python train.py --n_layer=13 --d_model=256 --n_head=8 --n_kv_head=8 --head_dim=64 --d_mlp=1280 --vocab_size=5076 --activation="squared_relu" --norm="rmsnorm" --norm_place="pre" --norm_eps=1e-06 --positions="rope" --rope_base=29000.0 --rope_fraction=1.0 --qk_norm=true --attn_scale=0.192 --bias="none" --tie_embeddings="early" --parallel_block=false --extras=["some layers without attention", "paired heads", "shifted keys", "capped logits"] --init="normal" --init_std_qkv=0.0241 --init_std_o=0.00334 --init_std_up=0.0241 --init_std_down=0.00211 --init_out_by_depth=true --optimizer="muon_variant" --lr=0.00504 --weight_decay=0.0096 --lr_head=0.00677 --warmup_steps=93 --schedule="wsd" --decay_fraction=0.725 --decay_shape="linear" --final_lr_fraction=0.02 --batch_tokens=[8192, 16384, 24576] --seq_len=1024 --doc_mask=true --train_tokens=265800000 --steps=18220 --dataset="wikipedia_en"
Each number is 128 + 24 x the weight over its row's rms, rounded and kept within 0 to 255. Layers, rows and columns count from 0. Numbers have three digits each. The size before them is the row's rms in percent of the matrix's.

# layer 2 MLP down (transposed), 1280x256, rms 0.0454, rows 208-262, columns 0-127
100:099084102119118123143148132164150096129091107113125106157132147146126151126116168135104095169112126111120098159149198149146101142133136078107114114128120155161158158148167157118101100137134109142119135115112135165122119121138081146122178135129134131090139098111118139137169121142103111093091141155157158130138102096134120143126132117125096116114121139099132111125135135130080052158090
105:137156102157127115116106122137172124125171120136145087089128136149155144110151178147144113136146086121088121134111054142126137117110118085142135085143168145128111097119126127076135140095119147151122138092093153148141147121110106136131130123116151117136102112098180139104104116138131112145108110175105170126111084160094134090085097135116120121169130113140125135105172121156101107125121
105:124157144176099107116143147131127115132150143150151144131133142158113127103103097152163105198171114094122129129098175096108077124127108157154146136148068100103162171120168117081135141127129140128144156125110132138142158136138165145124138126153159126116117122132096122094164113132143132138130116105114125155117147153129117117105106141164134137136130181128080167115122145162137100152114
102:106134123162061131169111115093105149141115171118159157127136163129109125158103110126117151131162121103119163136099039137114122106133137125129129118150154113117141158122088135088101132133129123095132091164123145117056115121106151146119083143161142177124097119108098108160142117105104137122157134110155097122133152123111145119115139104138136133136126195120165132137164121116163137095130
095:107096167126156117128131125115129117156140103096159141116113106134134159109114146099121170126113128124109140113146123153133113112152171088118145132117120153121147166133134130150095154119127108121154153167123131137179150191101186120089110154131115079131128158147146111126127061116191124099119102136147133114121124136140138165159134130128127116169114137092149154109124123140143158152140
111:137143124149151101149125164109140106106188125191093116134114133102138121140164125116090145097163140120179151163119116167103118123132128158130089154064125133112128104135115129187130136101116087157118148113086142155126121133142115158105121088121123124132127179092169115092103128123157125104126096095152131119157141120120122125075123106135121100122151103179143128133145114113073104128116
097:130111118098109111131090138096102177131145161123151106113150142119156150138131144123115126134103120117141134120139110173079133147101115132106123144137134148141128180127104119138148115160110150153118067144141141126148152155112172104137091129122178116105100105121123084110146091152153086136112117142101163147075110158130115160123131143109136073103119132043120133116140135137122159144128
101:151111100155075108157138154100137113111105134143136100124128138111143080114114074125116143112115170120102100083069119141128156096156165114121121082127159118165128133105106134126143099102124148101088093102134117120128094094134097114121130101168162158187134076086105139142117113131164140108080141141165108089093120130155155133151120143141108129143121137139092089130124153161128116110146
099:092128145119164093114120146072145178109151147106131136156108153159148132130061115147140129094076130117165122151149100128099110145165143144115143148112133155123157144118111134156145081086106116132112125141115151144112146132131123127122161120150135142141149125141137144160116128148120079117113141066138085086121110124133097093190125118119127120130123107163148123113123136123144162152105
102:139150136100120139146137174150147127136108143143088157146091185115151110086167117130164164144142132095122147145153119151127139132173101142100138104137140147125085109110146147154176138147122103148089112159110097170145154115127097150148109116137156149105132139146087113139096135120162172106134153117115125136128137130147170179123115102106086137116130136149103136114087147125089139091112
092:120119096108127112130141121120153131136138101117135092153120118123116112154138177125119101124124121158152104096139122119122097130104151142078089161095101111162141124145128098073089138134132106073125136141147089094172113108149163133134164112140177149111132133113129128107154078112142152125155148099117057168121132141129181141129141161147142118129163189128171148084137143128094112188131
095:135131104097128125146107183174133166098103121140137159160112126115099164136147102159157141107132109066134083111147153165117121096111129113115156153113154070159134127138120155142170125136132144141118151137144127109133182126098155153085132139139122113182097124150131115166154135129088155095109125167084169127141126104152115110149156164130139102146121145091134151113100134150108131107126
105:127147118156095150121122100069130152170148154125083123120161135124130090129125142120115089118140133128112131096138139121152111119130147151125134105118131154134157112128122115124172129164110089114158128117104145140129136147180111135128143121155128118103098113144127127111130138108144152125137128118136169119165095167120099114080145133141148095119158148106171136090142137122111094135146
099:148153145148183134140142145100119093159114114080115114125119130103162109144138158115122112188123161129152122162130168160146094112140154119133163097135102144218163116128098130084081114098120103134148109091106100114150136148118155106101181190139126131162175116114092099128107136163141106137135158126111117141087106125129168120135122132122116134100114119141102134105189142149124127099104
095:104137109170125127146149150135093117105136130123145112130121134127114123116132087081129104131092138115120186159087117095077162129100102135132129095142139121079132104118112111102128166145133127131121144123162146124142134187098127117106149173194143119130142125114138124112131111132132175087092149138137122149095100178122123128086099117114117114107135079152138084144134113129095098110119
096:162126128131125098103121129163109111166127141162119156119135096117174128131113153147121093105168162143140125114153118136133129136111142124119127129137159144144143145144139115133123119137150103113140114084124098157111143103133110112117156107092117134130150059119130142112140128116120133140151125090116166138125128149109160109133133115163129167137140111136150127159129135167114156150124
101:146099106099147120127082097156101180096170147112103128136135126073117115103125152128117128125127136119121133157117155141124097136136089088116122116125154091131122147096075095117095130155109135123115126178116114133173117112106129143191118112111127164149097126135115146138143123177140152182114100069104178139118148081135114135184123097107140096124102107154104175116135089124104139122129
099:118110120131145147123132124137120139103110162106142086123120119135072128140098159118105139146150075148132143145117135095155140139116141115145113157137097180172146123092159132110153119115165127089133144129141119112146144143134116137148132086127109156094086143151102172161155116149117186113156115098157098123145098141140151102118180099117140075117127123158111141096127122134148155099123
105:144160082130179100118112145116080104161128135136159118133104126170143049104136122138145132119124139175105163161119139127111153137103122130089160113135114083141143162081110127133130118113102107137167167155097170121138107148139134176143146124137130131139161157110112183138128126142088128113128123121112123160096185143094171129102104096118096131120123114181104166116161167134110182105143
110:111151118159173137132133147151130203113115120098141152098136126163137116110125084144155131119124088110137107151163098165104107119146140121091136095096119154120081155140146110148119123138124116115092141131137108147093096136131082123130110130153153167113095128152142103115137125096093133127110101100118166113066150126122129138156121130150152128148160125132118171115149160123109142142165
094:101149129126115136157074154105131136130140156171133151087145154166184110189118120144096102151141141166102129116083111173178157110134128093109107096157081152148146150126111118119131125143125130121127131105124102164115121133123082156106113116089121133126136166130116112107131158109099157133147135113149129086104106138133174079094114148108129130078118124149114103129119146091128156108107
103:088121145088148126107128129118142121100114113092120091109127136103114116142115101142123148138145127114109143107180139117145094160133121139139140137124129116180117135141188110118147113160106126126129103084073094171148078158156118086149129149141091126113138071117101130133099147098151133136100154138098123092097108111188128125127136149117146125097170138109066154126126120150103134111131
105:105108118072114132094164100122152151114121107140146153140070099118153112105127094130110139136113151099106165115122140128160149136089165185127171124145108122115124106117087152173125089146133125136099119120136144118135132181059138107144094172156138116121120150128128137163119102118136164152129084141113114141121125105144123132093086140094172109132132136145138152147111195157141152108120
102:115106124145113130140108121096150072101123107108076122123140176117133156142145160116129134161194144130124132103132115161144146150148150121166119105183143094141168104132110160125115091166130157124140157136134137090118161089093115144101122134160121146139134131123143121141114136134124094172109094104132132088122163105075131099137095134133090106123099148096087107121130080124137119119091
091:142124136155131146151117155090133127143107113098103141082132133191108148101076126132105115124135105121113116116132160131189134126133132119119083132115172130121138140105131157093108146138131100116131137073115156141131147084107145159155138144152105178115098100120113125141123139152138109074137113154119113121114132152129177127134132106137121125119126138143046110075136113067100120123144
095:128140112082111107144112091100113168137131115146135128129144142131126145075129144138147136175133083133106147145129138155127136110127113140112134122083109169139105168102130137134163147153111126125162168098097161104160132106071165095106133115138108124095145118130135112176095164106136151150109127086138160088159154135148146154109124135119140119126133135085142168088101155170117133074146
104:120112124137123150133128111128129156115168192115182165136142150130146125105110155120137116159127089069162128137127090136088107094127127119182078067116139143119141107095123142124119174139123174122158115151136155174113092096095157113109096116122156108139110128157105096113163105098131128116137145144124078120178138128132131132138150136132121125114178126132116161138093115121138066134191
099:128102099098136127171088165121129115096109088095109113137101082135145172110109165115149143137116176147095123129146121143166126151130159138145069148154129111160144122129093145118113093160112112092122124101118093119171091148113128133124131132178072170122154139173151171128082137088112108127114114126185151100096083131125100129092129133150129066152137115088125113105142125090184134137128
102:125116182103116124151096146112111130091091190157161101152087105139126134149185147110142104147089152142142138151130133155159139142129122120150131103108114064145121081095154116129120146169109147151143132131196090089111157106119096121099140113122143182129104129122120153113102144111108130119146139179096120164155110143116163159102136086087154118131119112105139136103068112161079146137179
096:140123091151134127120143049141105134103115107129113141120104102153117155151098067140090075144147124125131109179165148149110149150131128110091159130142116124121139133156111158153123153104091113137136116147085161127135124109149152070112093132185115144093159131139132140131119124147114152104126142150138108100118144118135146110137129095137127132077131143117123124106174141134113165135115
103:124107137136134157146103127150126127095110103141127117112159113164171157083118156112111124120132100114110112135166143185136109179087172152146157156082134135119139139081125119124125118063150109095127152137123147134136132120135125123141106168127136093137140149130116185144102087127137142081138159131138142125160114146127134068139135099123155137101159141161113147106113071163110153141111
099:101134113120138124178121117132080106136174151121161116142134092110159141150135185138120115137127160119124134137087109091153142104073119143104127151163147112140141084121097162162114143114166141116105139101106097096123128093142095154119143095115133168181133131101148156120120123173145139130167138128099079180102125116127159138146156122124152151182117145145137116150130120154126118118144
102:098132082154155134117125078129105115135108142134116135160120120150090116141164131100108176139120192103104113185107185143119126092095133124129127074154147140131132113132137158129124138144144157126129096133112128108108137079103104124097150074167141125180110139173125118115122144107124161134155125185126134138125119116152093094132105133129174149109156123079131122093121096136157145154160
095:124131131122132116140125149108118154161105159126121134147104120139149136105134121112079105077169160087136135104092132098148123126086098114139133120145159147094146172100136118094107162142118127088108139110105113178145151113127133111098129131152111140136182168145139127117133099128118162165140137109136124089109100124102154132138092136157120126127068106104162180127101124103117123179126
099:121118120134081128126112096139127151175129134128108142142197167129094087119084133138083103103119125131134129122152139150107146133137157147062115146150077125103130187119131115135109110111112117161108134143138115117091134127122104097125138102100126150127152164114122137119085121135144127127151170105160116155140136139100119125140180150088171151172157121143124136138176104129135148121145
096:153110096120151134135124146153116113092127112164127135125122189097143165137156104118125140144142116109083113143134114140174173107127154088097096091121119178112171149195125062090116096123154111123112143148107111122148137122125171121124173172162093119156103142135111120123135129097109097149124099137145097118120107134083113116105161133115132153144148123113110090121114153147136143100169
100:122144112129116153120136108155135113122119140177191147177120112104126139106090116110096116104120103135146123114170098133130132145166154144114157181175111174139139119122138106168142145120123126102157163118086165159182126181124137098107163126156141140105101137118098102141089106134128137129103135130155120098141134157117151135145110101158156126115132122078149172078113121126125130136134
101:134111089113163124090152066110111126175190113120084135123133155128094156151132107155109105116142141116090113153117160153135088121130137095109146111133132131110152116098141115142132125167129141112123125134074149164113083087120122171126137149146125119153127120133165106149145126138149162155116099106185159135155124150160090074105131131095140122121134097113082132138124105111143149140149
103:119108139143133113120126141135142164145100166155140117157086102183153128124126086132106131121113154134127181093111109146159104073119122118144116108149142175141146083126116148126136089141145127131124100137158124151139109157103145107097149107136141114122110112107132094101140099129129166175125098142137096152123159132080133129184128085139149086147144135079160179124146097115136082116140
098:141094133086126139123119145132119135079168154144152177111165103129147135141096118141108077134090093137111159143119094114127103141107121153134154139143140116130131138166152096117106123166126139108115117124149080089149145149130078112108086119143165167114090144149183131106112114164136138161140140126128075141171092130138127165176147136160144120123158119115139132114172131114160097170110
101:114156144141097149109166118115168162101149103145095140150128129131119138144099136149116152126182144131098139111094133123129143061127146130094121129117113128124146156117110135122118159145139167123135124099137197176166140098101095095162104139100118144144145131086162131145089113127128103095091100134146099120159180145143145143183152144103084140087093158160162148143124128124124152147119
099:140123135102094118142122109118114154122136155113161111154127149140119141121143167107113180095149157136146167127180093124152117173147131148103173102140128127121114119126125130128161109145194142148119110135163126121138112117113077136164153141121076079146124164111154161143152116103161099102179159149143126107151139131153143100111121130136164156129083155129148088140086154147153128145162
105:134150146146101139098128164089129122122152151128115191142168192194120141168133116091139139136133132115114119117097115169136108128156130117135097091132074141117119110109114162103123131175124121136138070099124137134144109083131114144106113107111092120120160117071116149107124115114114118143100103147111126160140148157167139117192168097129124120138106102112135131108130124127131162135104
098:144097109164118096132110168119114124095156122085123131149134144142076132102133087166149111134151133130067110136126120140125093111143144177124131111142144094130139079117145165142043123092135109144115114129132102108155111152142159127140152104100125081114101157163133112101118143107116121128179167158135158148134098123127139077147080113125117125117114087081158129107114125141134123150101
087:133106130151092108128083131116140110125141119141139140181089132153118129178132123086124147132171085116111102118134146142124139146113125093150141114101104145113104134121112110120124161148135155130154097143115167143164106116083136143119116119145130144150120100118127058134050122084130141085145175093134141133100134132104125124121084117112208119098134143095126111129113124122162105127114
100:136125142122128140147130123117094168147142118120137132130152172117116119061094129134113155136132111117097118122151129136185143127131135121110125113101134121164146145169114142120153116106074131136117177137127135145117120122123120110100115107170162135174108150163130205151124135144092139137160126117169128133079122118174148199133159126130110127125148116114149129143133120131104132121118
098:133144138126141120116126133117145119148147081112099165098156126147121097164112087121138110121112137115115117144147127085147136162171104132144152084084153123117103142173128130126125115168135164098107123103130133174146152145140122105152108110131126113118117079100127113056168104195109158096082113144113109152139156161131113122127144095123137132122113141088099154121156112066110116138138
103:122149102152152164113122143173115133090152110145108114122129148065159111137150065096171149139107167149118139142125138105140168111113120137156132104132101126150142145153150145110130155122121152127148174158147146142103124093140118134115120090144146099141121111138120093132127142119111134126142133117127149171111076118130089122132158100118086122163125167084121080129149132136156097093128
091:117130125147159143188139140130125146083116110094161121133149096190129120134115130105136132103146140123112146131153130136144139125115133121142136138167166117123103160153106114117129111149152125060145157143151089106137120124123109157126132108132138183117121218164121130166082109106134129105147133097166109132117154125127143104129098122163131123131167167128134115098102128129119153060159
101:128112147119118083119112124131148111115111114144147112112078127091140166106148178106104148139081106119109145109184190164127157113151127081119130069093149070145118093101124061118087054139153133125119153134139142126133144123101107150116114087125133126132149130106106110093120094128118137089177160098136152156118122132113122140128091116110112100084105135131122091151145124099130061095130
103:148134149130145116107113140123143169160119138155089138128098094132147112149149100149136111130129112108105119152151119175118150102092102127110164145125116177126145124173151123109153142131132108183087179103108104072120117127152169144117135134122110110142093137136118131153154120125113109185119147162087101124176088113142113161139133120121127138147121120121149092139106181145074141087153
096:098126127125134126073127135066107124154090110089108166112088162124125088156145095108089157098144122131145125126086149118124118133116098180094097100184135136144147148091120081129143090142165130124137146099086098171120112141124105122102122149143138120128124102098130101100142126110155110114170143157166117166069156138118135136118091094100133189133139138098138133119102109113137131115136
096:136132151157109118193134173136115113115096119135139172090155162138118119164124084132131076161112142092110124088122117132132120102138137082158100146120150106155148118107140097140097129138135124116098138135166147133128099125120137130103057114155152115078126157130128066137140165087120140122144194129163102152103115091101177146123122110110109122126102128137103136119162142123132116133118
100:113117109157125150122093144085125149112162071085123129128144103121126121113135126125169122158148131113106156109155133086135140110127134113132117189130143170146105148120102109148139118149176148125136117097109125137155153137100155111153141153131100098150118136102138100127120106145133157127182147136152102115113122153125127112112098106070076081135160171091127152131153127116150117098115
102:140118158134118053139138081143142144101099164130167158112144150161127115123118126118127104125110098131167114122114171126142101127084166134052166129132128145161176101129146128117129117140105150148155136108114142154123151083114151151134155103119137132121145145117153125111146138168122121112145119136126124126161115161171121149151134151140122156114119163100143111105118080125128133116098
# layer 2 MLP up, 1280x256, rms 0.105, rows 209-262, columns 0-127
103:135173130118138119116107126140186110173155108099134161114105149161158132098106155104150141109145114113130096108142187146134104144143129095148129151103138125136143117175122148125133120098137102108092125112098154162091122102121088117138146105136141146108143101098136112106114086131136075135155125137093130152099131132171107160171079165157105066113147143159176137149127136118155182114130
103:165118110154137166106125179137122164161151094103101138121081165121112090137117178125109107128153112115169072138126159077128137105137127141163117109168097130133131124126117143104112072099113157128122165092155134104135124129133136112112161119178153158079118152142156117127139103149146131090139105118125099143130128106079139147082118150123150126131079088152114132154147150116166093127117
105:192097158158078187162129167109133158116088149157167089103083143099138145132116153125139154161123127120153123126100108107108165130106114096163112134140128140077095142114131124111138177121142156143160129128131124108109153134111140124132133093128154133134110104106065109132101137161101121162151117122153078160107097084133128103098109094167128169136127134113118183143164152101153147104122
100:088148103117147158116124109149132163084119160112155114150123128144154138113127129143127154082133151138120118146126175170120118108107107138111087076138089109106155127142131162125148119100110145121152119141156126125179181163122165129121115123134118123106165123211142134138095100146118111119139107121163152099139104131111146161148124152146136112114106111142104115084115134158090084128129
105:096146125111088100102152174133117113136179146106111115106180116093127197083156154138137126112155150135094089151113144151091103174133124130133152126139109093180119144086173128090108095134126111161131128106129121169155114157108153111140142115127147139142138114115099104110140102135108112166142132110092141098114145123084140114119102136129155141127188111106118109154166091130077180131134
087:132153146125114164099127136119113096084124114111099128110138086176158120120112146098127139120087137166121127100147093140115111164165122134132121101087143135102110118138127131137179135146109143095127132118127117124128141118194137143110158079173134110164102086080099122136112142114101085141138150133157133082114153116097179126127181143151150129098162141112140142162179136134154145165170
102:148148132116140100161136155117140104137153111118157163134139107147147132099160136133085112152099145138128112104087124134095139116107080112073111095110144102134099185144090121127103101137107176117076138121107137146114092129134096112131136108144158140153085102148157111083102096134145092163131084155147140125123111113131130090166117145140137139135141152117131108126142160126125159101151
102:171167121090120132135126117112153094128096127168132072103122106103112142151160129125116142169134142143135149149121088155100137144130136137139089114098121119147107158100143115141139122143115130117209102121133115124127133133082114124168181108146141125118102137141160048087127084100136175155122122150134131126152134135088118098107124087159132132112125156174171164107124103127145125118150
096:187151119154133113129132105137143181101101099127125114152125113064155088107162155111118119127172134147107109121127136102110176097126110122147122119122110142126131102123126090173146123140153145127125092140127148120125113121174138130177126138130098136123125134147174148126128122113137167133167111096145113147110122136161065137130172108129107109136108134165101165137108127142188100168156
095:119154103137109120114137135100143098092097131153121139141121126118143130123098159164080103138104122154133120097127108142136126127123137145112146091100122132129181152124166088161150142132099142102077113157142157149187113158118115127121110102112174119124179132109110081107132110116098136093132165098171102135140131163135131109124137147178113119116129154136158121118099119138150140146128
098:101118151076159143107137131165126112138138109102130101160131116109097124151138133126078113120151116110153149096130149138140164119128132142101133097083096138127174095123145184113150112108116104126131117132118190124153112140176106140141184080154145167102085157073110166123125124118162131174139120122120049144103114132152163121144141128107075113107082144177103080168138137119112105112118
110:164119138099135141094152110135143146126142114117160095164173104115093146133159125150141125134137180139193148110115122167119108099121121123133110127170128115117109121117107168131108117125095169149138167107129097098133113109149127135121156111138127138159130105086130148141071130140178080174109155128132125110159128143139156099180134139124136119135111144137136128159070118122093143116115
100:152152147119114093125136097110144100168115163142138130132125135148105135112103133127124144102139103107121125091104145122132151175103158183123125143154136123124138128114151072117144150167142145106145152150138137188140130112164135135130121117180170153136139130129128123138100149137110134116130171148112144121105121131095079156091129152123144112128145086149080111167089104166133102164109
095:135149109113131107121109163171129114103102121116143110137087159131169126133128114160147094126128154159136129113130069100100115138136107139112169153189121123133159123122110138128139146144120116138121155142178083128128097118083139143109115099128169176099110141096079098183104117111118111089091145089093129141104109114105162130120104083125103157143111147145132067096128149140092135129125
106:147162124117148181134126151133145132191150102129146124060140068130152118133153136110129116149105139132127122149130089115157137109123122147141136082127134118129172084134142165111149110150136102128128107078124144164190140099122111108145152139133138171080125079133079106138138140157133074146111126109141143106133107115113152154089128119157153176131118110130172134110125174121125118129106
101:119099128132164156126132115095122124142151140123131123143146118138138076192081148147141134150110114151162119173109150117174122125118112113099125133140100148150117124082145171136078137161110170128138157119186137117135194107132104090116149155092140183096130095129134108124128197102162121113144133122126082078149116145124120080159143133125167147135141119165127097139153139112129091162154
094:119145125119163139160141121124125147141095096188124144118116140132158141154122131111115113131167155119138148084120124148154151123133167099144148113113113080137116118102129117142089131140073150197114128114124157148142123108116140188175135129160116106148153101113145098130128126118108069116119099099133150130159149094164127129146101137118135186175118155109124095140088129082115146154111
098:155170123105159128180122095095124103147192111146119145145146126111204092117146158112146175158136132153097102129116120163135162106128111125145145144149112155100125131145105121138122154123122149119163100125150149151145116121132096136131140104151124114095134106148143128151102097127104106099150133157152139114125090103175094153106165121131115115119154135148144091151111197120142189147151
104:128132096103105118141104168119129152170128100122164108124097138166201139119093183119132136101162139119112133132123105175060128095125114169123128138114152095085096135114115124121126135166158182105151154102133129127175115168102103150153144090149152122130100152153151140119133136155116117097135144128161113060141101130154143127128146159140114124115115089169151127135136136156127130090163
090:153092135133108149142163099134125172108145099138123098131112117104148120119136149114098148138114143112144194120146171096094141138128155099144141187119173099144102100122165119113136140136122104114167118147133178121076150134094119125160106147137102124121130156135116168158168111131146137111097137169127121137060143111142123115122149152143158137130120121167122123152108142071148131062095
087:193083106091078127124138135117117129117121181155106077124134094186145102127163158147127097182135137172084132121159133090172140143148139133092095111134158116126116134142116144157118158083141181165116120108129140126140167158167135078131133173080094115083139102143152119146109092143108127176128101129130146132118154125170144114128150191127108135158106133135118113095109122121142144127116
106:130148085123153125119139151076137175125113123119133137120108164108159100137103123141113134091109107145118126129159113134150092143097110181119094106146059098129127115121140136109124120117136142068131176148145144155127132119125123152105118107137118108138126123108149134124118100101101098143124101155145100102141167114170120127119103114139126136122143123121092119129095132128049133133060
103:134133114135172127136142098132129161113148145083117166148066122139146117147102147143138135118127144134052114143114115144098101111183143135135098173154105134157127149164125131151146102134143103135112109098130113133160151120132120137127133071115170141122112134054132115111151161124105146101145146120077083122144096143125152148169129157104148121130125155149143095097135114133104161173135
100:109136111131075139146153130124120129105125114115159149165145136179128106112120114141132157094152143152130131133110101141092151108158152157153170174116124130082097165125167148117136126153126088132115135124110129133141133117144100129147057153128137139100136154138127125170142180126098126099145117172089116115091110149156129070120130114121147146151098104104132133102138097129120169131150
094:097149099107135089119123088140095095138119155155133190126183106141146158120151163139114173135137129146151143171124100122152135117108159154152143115117109126118111125152146135129145113119167147106180125097115111121174137124102128126125178105160143147128110118110109109138139154131152180144093082145148126115179086159148172131104125115147153100100144117124157134171143142105119152102159
106:149108130150124120140126161170167128133096139124140126105093145118094102133111144111108132127142152114147092177111124142119137119136177074144121148126166143140127144124118165144142125124169108138134101114114147134156110120112127153120104110111113105065092155116130120134115077133158109136166160113141120142082157140164132147114161137135077124162119112151153174081138129094172110123110
103:137135129107151132174132191144170144158070121121139084128123101124139122141100159157141141081172127184099147147096150134102114108110100119086132085113090107126089139152119158136126120120121083090101132108112101124069130161102108109127145121114122119139137123167120097144123126136158159142123116111135114112122120164113159125170128120116120161136121160115146121085102161084150124184129
103:115099101122162119124131146134080137115109133093112152135111145119139087118121114132124107124138124189134125080113156126126114133157138155127162075113144128122124127101163093137142117138165161176153121103152157099106140122140105130138101123107103097075167072124149185171152119100141155098144067167146130155105138126146108134117110117125127111128123093140117101111107156111151119155169
101:095135112147133132144094094134157137130106150142126170158151161089132118139131152138118115139110118118126170080100090136128142070148123132112142136091145091146097136121147105132130151137137079136203158107096115113102114089095138131128127126139100144162060103157126115114103114127085125168126108090110112145157146150105111129130107168152120104160127111138130144090112164110133102154165
104:108163111148141104123150161150126160142123167072088089110130082133120147119138137133115151077119146132139091087096147159071138135144114118167123161116124157145126166138150145127079145127161083141108105085167085111102141151131090146149102100152136115143119153097167126149117088120140096173157100127089119126136101162134137119152074132140139120108139144142142159134112143154144111125149
104:124148112107143095093114095176122147120162129158101125127153069139111131125142165137145108138188140126158137177126144175159157131081158143096100132139106132149157108146128159120099097128135118112189106150157170170170098117111116155152116180089132137135149110131114121102147137138143167092121137128119123112171133150101164138120128118182125114104150130092169142129120128080116161136140
100:114132083117161127149154126146102108103124141119117101108103150125113103158098139132127149114169203085130097146136109133100142152110156139136183090157164129164133190126148091153085106096160146148131121100144114116127136109105128097108119120159113134134141143109069166142145115117115142145160145138101087150120128138140085118161146127132155120139113144120137129119152152119107101136087
097:103176148131126090155126128124155133124116143132149113135100097090112132130121135130083132128085177108129113132117085133139164120166142138120147149095115178120123119126162128138102113127125127115096120164114126129136130116100113094125131165117128140117159175110091101131135144127143130106145186142099137144140101117090149141126113169115176106158146162181094150156168097170181157153142
103:111142106106114100126113123112161116127128168118154172127147104153092128120102122155149129126150114156122141158115144126085150171175141129119116127121114131113116146166137189118142166082164137097105085097117155101125129124114142091143154125094149132099167137103085122178138132124137131120107132116137094166162119165137159112153139126115129128129175088141086133096106101096144106165159
107:139163139109122144134129118098126132163118126168092161071098132112131138082115131120196146163121134140125134110177109105083109101143129107145143133115100185144091113136149182153154119136168077116114114105125105107101159129176147140118119135145129135118167144124150102118132104124103104136176101124115125118136099131131116139153155130144123115100125130173131150162134139106137115160081
094:099148129135105146115106126110137139150099135102117110174131091181128128114087152128101150175120162109121128144087088132110095134096114097148117158122145121091149141123162148137125155099094111133151148121122156117135145146131134132099162146075128153109103106148139114117094136152168144141107100181134142128066172113132162149153115084131142101079117118114078151133121112132133116116107
100:140168155129112098117107094144180117152119163121136108170134139121075150099151114181169094085141116144121099159144125135145149142123107161129158177096114085118117128122150145180111126090111114156069132135148125130135108068150138148164129133141171139137134150120147083105128105152124139112098142128138116109141132173131148132103137123134158121156121117123136120126123106106128096109120
108:117088116107153151147174154122149172166113144112129133111085066125113153122133169136115130064130077105140116140132089129131141192147125113181130106127121174162109128122153150137113085159146090109111150102128121143127134154096141139108154128149168125130113137102142134104170120089093114145108112102146090168083140131138145124121106095116151145120133109131137155121156137118147139095133
102:138132154159148138076150096093116110161139119125065097104122157149128155127142138105140160111142133143136124153100136143136097111148140083108102106151159147103163098136127143127131081088094125105173147143106157119105149144124085120189144112101120164103137108136092107109122134099105147123111123125137167158124127159127129096121086161113126150137118146134117125158133119116082104093134
107:127159130100161098146152157132125118114116153126138146148093086069139119091140160131151073134125156156101136140109101124134119132083128120113109132121129159150126169115121169172141179113130100129173138154144154115127142105143143150091139086136154160077125102138140105139089109149125172130142152091063100137137128100142100145136135129178116148154136126136130125138147091153120147122116
104:110145104107139147136131132128150107128160144124099155154083118143150127138114088132135143099136097137153134145107135144114112163105134149134132141112131125103122103149127125089104121103157109162127153136143096154120120138108127163142166162118166129078151097086159137113128121151114094091173097091114149140181153128115134111090077169134134170149144121155115104169127155163107144130127
111:094143132095148078142148139115114064134152122104123100117143164099151136104127135098092109090096145119137104123108131111111100123104109085113089126107149176131141098151118170157141128152141080127156091149101116140100116075167129120104135087109152151138126167127103105112142115105089151115116173109126103154068134111136120107139167126124125138107122078115102135141117120117130120121131
098:129114145118109157131142068168131079144079124174124137148086136169120149105124108116156118165156118131153162114137137153140130117108056160105117135090150158149101115144145075131158130103119127147134175107165105099178153121094114117087115148137142147100125128104163131118125084147137120131150153098148103135133095126105152093101133158131167144134157123146132107161134146116145138132115
090:086112124129140117143130105150119136102158103139118124125135103126140149122126142103157131120135124113124134113130141119135111100131139107140160119103121121114150120142126111101112107137119124137120103101159114069156120153166140108134111177108121138156091151031133147084139110140114067134125086159180116112107120095174138105135118172131107126141164161162139149126092135136135120095105
100:132172156109123119143109147105149144149128109115140113125118165157159086096127157069110155140101125122152119156117123091149161147119149151138138143145124107143110084132154160124170115111130120120126155112144116145131095110124118092113132141168143130112161161093127088145123112157135109123153117118136126105117086146168074155126092140144114188125089148148153160170098123116149105146126
095:140087118139127099099137120174163079127120111161086118110119104138106097121103108106123106107163137142139128115130107095082137145135125184125104116159119152114092143136080167146145136159133146119138101114116150082177128119184091135149118110100147139139152115132101130119138121133072097149103101162158093085094135113109182120102119098142109132183095115107106135118134156125116157106121
101:161133143155129122168122165106136100096087073152125098140119134131124128125124126099119147126105160125083145141070136138133110126130090102131131132149144105108161150168146129117138138124107072135129124154120118101169107130166142133158125110153181137141130159134095136104154131117128113125134151139131144131157106137112147134115107109103178087181151080122140130141086163123111118138103
090:118138160092145129220122186199124144116115084113161108130106097113163129127136103155105155153120169140120138095105108130137130150101117166089162126191150114099103129109160120157136115124127111104140125114156123131145184128097092142142153103094151144102131156125169100103077094125130145097137106100123116104102114150163130102109099138093171140171141131111122106125127151170130139104153
102:111163117131149125111134109116118137095137108143149157150110118113119137196141128134083143116110150115106127107127143131125121147142147168118149099136122149120112154123093152112119103112138091112081133110152126107082152104137090120140125135173146125171118123121128144129136101108114113149132108115125131168136139093101151105097150135140110120144133082112159121069097127053071147123125
100:078138135130119117175142148142120109122108140135141160083134118140122111096152113138116153139124186100134107148160114182132091128163107107081141040101144166099161136096090153140118156117121191105105162126134109123160115127157101078093126159092113156124113115137161120086107157102094130126160132126130140124169143148135140130117108099132150128096127135129112112101091161072113132167102
095:164155121109103103136109093121139117104110130099123141132090119106103118087120129147134138108162133124098150120122126134127129079131115115144089136116104108116132152111142094122163158111180150148101112124122098097077154117087139130097143122096135123157093112100099146143178142141170092170129133123159153141097135086099121098155079115158127136154117133125139113141104111107148081136129
096:150134134134124106155140171135128141154149163117108133113126143135086092137147138146132103098120173115122093151113137106108128128105106140145100144110152123114130096121093144130109125162150152145114100120141097149099102101117080106103093126183117141096131126087099132120121128159125147167139164104105092137110133129106156141150102103131137125091090132115089104124149107112145105128148
093:123127150129127116110151135119168116128154090129144130149168179142168131119146122151148134129118168138115137102171163095121168134111113134139141152148136121112147179132168098124120123134163119153118138124097151096148163113104131109129152114135116131145124149173128139106152117093153128107113085144150139121088135139118127094136116113115107100115138138100134126115134122103093122105142
099:134131126123130085136128110133153082153161101094125084103163141071098122102139126144074108126105165153116097112095113104143116131145155129124113109147124121093148130133130160062158132130092132128115165122103120118166180113164145114144152056132125154105110135156147121122109163177141137164105114142143145120103143163096163129145109131100105130085164138144139131128139132139136130119109